Each number is 128 + 24 x the weight over its row's rms, rounded and kept within 0 to 255. Layers, rows and columns count from 0. Numbers have three digits each. The size before them is the row's rms in percent of the matrix's.

# down: layer 10 MLP down (transposed), 1024x256, rms 0.0874, rows 15-61, columns 128-191
# up: layer 10 MLP up, 1024x256, rms 0.0896, rows 16-61, columns 128-191
down15 094:151136103125138151151138109131151158103116113139122112126131113136133135156113105109118097117122165105121123116150099122129130120136146151105117095117118128121128116123110128140125104091088119
up16 094:167160176146155113174133101128087139097137139115117148130129135132088102115125152108123137134076162126150108128142111121118103086091130161097120138131107103145110143138073142152188115158107093
down16 095:098151114101123099108131175098105170146154193145144119119128131137147106145135128128129137099148092139120181127106147085109134158128105121146149135129136123125131126128134150106106157150122161
up17 100:080072150173135149116132147168104137151126114129135097085138137123166106133134123131120139131128137111153145135157111107144124138158112116103130140183089137082139092080140155148172141103115127
down17 093:130088154154181130117115111129116084145146110177163088121149152133107115186116124117108143063134115143100157129115100140124073121144128092101131122125110104127130125113116130106097138116149118
up18 109:080113137136129125066106153131149139107127140103147125103109165162122106122126098179098127094096123120089102116148159101133123124138134138104128087114182110130168091143164121119137121128122167
down18 101:143122160091102148126109120150159102119116150153116105100128108130118119126118124152130160134140128117140085130110146113109097146102107153110166160138135109110078165114136105154118138090135121
up19 093:150117116153125119097101140106114125126096136120106120100119138133147129075102146131093098093203181131099136126071127185140159143173119108137119142145100069108163174113120160134141167141115144
down19 099:126102138140165124145135143087167116119141126120102151123102132128128116123113140151180151122135127099137143106122136119137174117106097134089126116167121167133127138128110146137135141158144082
up20 097:136105152112150159105110130132121091142124108123136149128113118146129110135116156127125078150126183118111152166107129136148142164121136137119155158144089104122159143110091135095129101154155124
down20 104:092150125116128095128076151125157117127110144142143117139140096136097118110124141117151092138168116140124114162126089136125148127185137137139094136155155126115123133144154091070111152106138148
up21 094:122145146148149115127152074143112119131150096119143131112119126143119111136129090141144128090158080160109112097144096129088170146125114130140057112123114125141163117136133168127162113118083156
down21 099:117114091142108167096110120126138132140114096125147147139145183093139131149134170139157110124094134124162157156101173079134106120102152142134161148186143103095115105134083083075164104143129129
up22 097:169163138101134080140136125168108079189156118104156111153101100116099117094164078131088143104134183156125109138127138141116145116138119076159134150118126133146122106114162086119127117077104112
down22 096:147128111141150127095122099152160138109163117130124157100156123141119129176089155144113134165091110111125127161118128114135111080167132095144109118081100131126097131135085135139116164161112120
up23 102:114108149175089137179165132154157179167130144130097125105129158168153118111144129164110072083147153147134152132143096143166105130113110135120145109109115141068174110137147124112179119122179130
down23 111:121099140129119165098144122173124101101114121101119139147104105097138172112128151089134114109144087146146116112118156164137099130143109141098176093085114148088160111131107161151107158132124116
up24 096:141138114138083120143179120145165117084108136084150117162134146139117076149131107157155107102149111149132107106121099147131153092141118133131144122148124161134169113125111132113124143128110109
down24 096:134157140132129175117144142115084079120163173111122110113097173130129172140115061129114122140134102111163110154141119124156090107172153131148141118160131126135144150165158118124131140124148188
up25 093:122141129096104150103126138056165138117168148131121142123126080140131122128132117161130161139118096133141103161158124188082112158122139086159131147152155127130176106125157101098123133117189151
down25 090:098091145153133146129137148142091115128096121148151122130145171130124132158170117122127138079093132115149140120143104095178130120145165112147147158149109136152119092102129088139126089123111071
up26 108:135128173143124094155122096160116092157119122141130136106114115139147155107134118116134155152099143211047099150126116093161122094074118127148103109088149122104152160158157109072157133090096116
down26 103:138140173155109111089137101170120157085101168167151092095101112131134124116143122140112156141127114093089124113177125134137118135119160165159140106092108159152140158121096122131122167130115122
up27 092:085134176083099103134106116128108158090136120110120126086142134157078123133129140107108092162137102154103128146120134107112122138099109080131079133131126077126108146105124118137131145146141094
down27 092:146108124183116130148137123147120118150120133164155127132093151114125153140156155120116119157149158130168131143095135105135157101092150111127112162080124127136130173108116113115129124106131112
up28 097:141168107104118144124132117146085120127138111092131110111091118135152146139113098153164094145108109144134118092106121134084127110145173146114109128106098143095089192167151079142129156129148130
down28 093:136087116131158160127110102112179154182099091169101136136103115100117112112134131155133129135114106147156132126130132138141122114138142129111100101137102086091148053111135128121143103174138081
up29 104:127113137176075120129127146065129151136091119142094096131108104150131126156144148150116138087152134172122153132127132122104118116107112120095147105131141146099157122122119122104127118205144114
down29 100:118118139150052146107120153123109140134127129127164132145167138119139147131164148061120132140110146130123106153130073106136157118139126114113131141112143125144155128116171147183154172129123118
up30 097:138130111149139140127118163120144087117117186108111113077119149106094128130130151130090098099143091104119122092098149120105102171154131107097105124115116152101095139114165130140121136124149140
down30 101:131139123153112163122144102125158087072117129152142152136119094114136120122114132131145110095130157125137067109155127101136124148148101143093112171130130092119122112138079102137148128123137110
up31 100:129166116133130114137109148176097100137053175107119130131128128103103146114150125118170164123116126143091099107119162154169132149152090135107134140120158096124182119145149108093146089137165127
down31 089:124145114154112155105127135118123083136167130115123100138125158111174114152124105135097134157130122138137090141108135096110116136118168130082119089122148152150091145137116156078126134101149110
up32 090:127092113144073111061102122138142157110111145167143131148123133117134168109131146080117146091132126134151144135167138110118100151094183142129131132155103140115147137104156096104134140150136160
down32 091:156123107145191097162138144153118111108119137122121161098169115150156109129112114139107144143126098127114141142126095103165136099216117131142128191157099139134094096132085109135127204130145115
up33 108:174158094119135127131159178102145101085098125145098104162114092118104132142105086143129122172140089088120162133109128129155140114173162092161176091126147118115116108090122157161142120118122148
down33 109:104153102115111142095159120118115124126126127132141109127128105097108161128095106152147125118150121123143129112136090145129123136114086152146125121128111112149094109113113096133115136122135125
up34 093:159127133078152122108113147117129132141134130099149126178114173125127131131131141122086119124119127128113075132146141179080129148101114095125126086178148139142105119154153156120138163111122149
down34 091:113114155068119147125124124092164133140168160145145107092176156118131132121119114150159111086124157116182125168154130108149125143119160136119108133141162146176155116084117117128108134097136102
up35 091:152108099121141138110172105146145153101136165097134104122094141178142128170138130123141134119126158145128131134191114134120103109103128129136146146145140127102147104152116110116163149130116121
down35 097:124105135085116140151131124105072084161063140111157120113134165059133098110118093148147131122101146141151122115139143165110120121147156126155127104137116150173068097151098115127115106148145092
up36 100:093122162148123146105124131111115118134153141083124132135090163168103168120136140123177119124135115118115126126120130132140094098123114157145123120168152145125142119165131096150114124128141148
down36 097:137134170136144092153145093135076134163158104143158111109091124139166157093136135148158102155155135131126117122141137181129094159129133122160098123134154099133154115181124136083151143140096113
up37 096:154154100079120088185129148133158097101111100120154109118154154124135136142128137118177079138131107148142134113120128088119123143111158147088121129165135153111127134144146164137146159095096136
down37 096:141153165138156156130112116136103147158145120106141152134179072123148143084124104138076123078127131119144144157110105121144141144080134145159128151118114109130156129110176088114145118098137133
up38 102:157130160117115160116141146119098085158152139163156094085147140135126109155130114118141111096138118126084176056131121127140134124114160158109155150119157139102135118120129105148093117113126166
down38 105:173145145132143114123147111072128150111180125106123117161101105139148180101136126156099120116117094151130123179122128144151108127126127100100105142088105102127155145137154089121114161193138151
up39 097:088132124131133087115101120135093143105092144109146138120088117127115157148124123163138130165109118137080125109151087128114113125148114092130112091162118124164141156117112149046133161166108081
down39 099:120115162087167131124120126152167149158146145180094143137108163158161116121154098076050153130074099112129123112114127152119125097107089104113122128135124132121140132131158125117121156124101143
up40 102:134151146124091094150131156124166151119124087143127137141127144096134110125125120159159129116164139166127125168149091094184123115120125144142114136171098064113125144100136112129141136165092147
down40 099:112128086106156110132160157153108127086117105120111157163144080163120121147129153099094113088174129079081117096132138134151088126141146150141103128142173155098119187113143136097137090104138122
up41 095:140157113126141146137136081107162126131080135099133150146140141138111167175155097105089085142151136093113148089147118134103069131142108129143129139149098120126100106112131107119118133062133170
down41 095:121169114161126156132132132138108147157145144130108126152146110059111132100114137125142151121102111144095105116116141121119168128148159175156137147169162126155104182123097113130146123135150115
up42 104:125134141077122102130142068129106098112132171103135155157137154127144134115103124115115128148125151103093166137129132144128101121136110124153123126110103137123119160123123108105127154191126139
down42 104:123144117146118121106148129172161106160124131070128102125144133142062128110127138127153125118170133120108092142123128086143076118166128100127139079166148128152135054128102083121142139145074098
up43 108:128103130148104116086153185123152124134150108111154130072148125149117133110108125141130140120108135145118111155145181124147095101155128126110097162171092134116157095186120115184164110095145164
down43 104:129134088099147136114123149127084148122106125141117119189091154138162106101123164139125099119157133113142134094108125133103155104161151132129148127137135126127173115116123206144120092133120085
up44 103:107141109094143157150144190138130140132123135120096114150119103179141114152119097169146125130150120106148157126110106148163155151161123140102172097112111136153140147127130109128113139109096127
down44 102:150176124143100111138163109099060122113122143120126119160150137142109175174127129130094078126098131107158156180099117115132129137186122081139092180168091152118106141107161129153121145158152140
up45 100:113099083150138147099151131102097112125147149107112123148126117190103123128100097152130112116097134127109110165123107106163137171096127140201160122160100149100146110121165100165109122152134091
down45 101:105136121066155128112116117173082175149166142115106110072117122120080137137102140097079144131132100159133142117142121096129125098122195117101140126125142080153131141094122048175138136138121113
up46 114:165130171144139176111137099134139159119110141135122111126104088114094087090138086119130102116126096117141126131087130097136136144153139163133133137104096146130120150133107142102131179124066128
down46 108:143126105175131148118107085133117135160071079169128154130103134154130139080151163133102104117085125118127086096125126164123155156148122114147089118119121126123183121118138154123163121126079149
up47 095:125129143120108128137144101134115099096138158157140141105113152112155132101113097097120141104090169150139078133134133089187149135115120124126127110141110139107125147165139129134128146113082107
down47 094:122100104107102107140145104125098138084115137125070122155137128125158116105140178155171130161131179092114187129144094127104098130152123146112129133108146123173090137075135124124107137105149165
up48 100:163186137123131157099094107110154170125097144139116089135117169123116145143149115148135117133158147163145148131153145121122124149125112147121130101155111099144073133127135072116130115114153090
down48 101:107121133137131109130124159144105110114145103141137138154104123143113137141095126076132126114128132121132088127151122146153142155135133119132142178124132130082151151103087187123136153145095167
up49 105:119125131115125090120113110130082133139143151182120138098117103136137127082141122114112144134148120135119143126122125161142133139132151165101107135121133193153126155126114125117149135196137147
down49 104:154111107079089128108115145125136109121161123090110119166133093116164113129096111103124118102125116112152124126140173069139182123165153100124111120119132120115141109105118156053128130146125085
up50 099:137086138122161140134105105145105101110134194058094141127102127182099150142161069109147096112141111142133106117127112127134115121133148117135170128132162165115166145099130140108154125146081128
down50 091:174094108134142182120118154171128143129121131149148132144116116093059150121139121107099093129133185124076149175123124122133117102128106125129134146143099099094105120120180138123055105119152089
up51 100:147159125132123133068129094120098149147095122155109100118128117161125120117131147149134111177093108146099146105113122125150112140161079108133153101105120120176118161122150128130119102125139121
down51 094:148121146159176151147151123145103082162176129089124138144132154111146142117117134112099139108156132175137156122101191100068114129161111170128114151172136114091104128087137119151098142143144110
up52 102:119170117144079142129130126131100159124122151128154106107098083158140102136105149080135164107133147095151102145160138148122147109118120114131168093120100117105124143123162151143144135131111127
down52 103:122138185146134114093136162128123126139112116092123125131132130140153134148097124133095116097132123116129097125135126144113122133153107124110120113058108106163094128158088157114150100185155163
up53 099:141183176163133163140123157112119124132097209155095101101145100118106138151142137115138140129134101120139148107125154145130128150078138115105105133145119179121117147122080142161118171123091122
down53 099:142139138100162158105111135111156134094134116135121100133128170135123119129110121129114097128173129137137106113137119088112141148128126128104175104071133167095128122160109112116111118139151069
up54 099:151143141124133125101177131171121106116144139154148121182134138123123091116123126144115135137111146120118114166132180181121130159156090146076100103132145124147102192117120164131096123146125094
down54 094:086113061151127108108139147138146100075130139130139123107063112108128124127147121108138159083103094127147133108127145075182113107098162084119106126135095077127168108107158149143163187088113139
up55 099:109149145123123110156089159104103158146127140131116156102137117076107147098116097103120128107126182143089126122096121132114099126088160129148167205100152111074126149117109169111138177113132120
down55 099:149122087161180108133158176139115071143108110154125110123141126121162107147114108082149149126129091164124098115174120096150095133085160102117118118113096096148138142172145185135103137145155111
up56 103:150125133105123113109124151135130110112146143119148142128137094137124128117140144150118132116111129107140103111159121191136156095105093117158083111155147079122126159125155110153126137135168138
down56 101:131098146112129120162138195132150112126123101122142127160130132110165111133145102100115102094142161119115124140147097145052101122152140127170149124170117167148152148067163150147126153097122117
up57 093:123128128139120113129118124162103123099103145158103143136135170127135114138128134105119217118138110067169119120133199137129104130124128115135113109147114156134105190102154147107166168107108113
down57 090:126123194117143167111120096127118149148139132141160124140151118135112153150117121197121135147154141158156160106124086157132106104141154156161146150105147144112128086169124143105125069094100161
up58 101:121086117103130150096150112117146149132140128180109106091139131135124134053150113137127142151099110135132159143156181126138140142090125132129104135081160141113127119137161116111124087191111145
down58 100:137136131123105136128117139134148147125149130110134128104164097120139111123070120150052131125135140160132133126164124128105127152125148118137122142131113129147120118108118129130153148116154187
up59 104:180135142090130111160131093141144120161148143102101147118120154165124105107138109103119123118171115129154122156102145133146145146129134113074108113143106146152097128103124171105145148149180139
down59 102:118133132155137118161139132128130122126113097146137110128119094132102169158131176125152117160151145144153145069119117148100140123096069158157128163113112142108151124134121152123139142137128113
up60 106:166162097133135151100168128171115092072110141141105107113152133081133157125154092085103123133138128158127155186112139164135171158124096112118136105135099144150116100102151115107105127095098100
down60 107:134106155137119113113176127122147119105156119135107092087162093103103148145105089145113108135160098142096116149118095147147097124159117132151134127158107094161093117107121153129089113099119106
up61 095:107123111122184161122145109114103129154111135149117144097104122099085159117097101096121099142134111097171146139142128103139147149182142126167204154080102150130110150083119127084154134114169123
down61 101:136142143133141125126151115123169144124122153121132129150145146155143112190132075117128121190123115109132128127116107163139114156119132084116154146143118093117142111100129106085146133128097099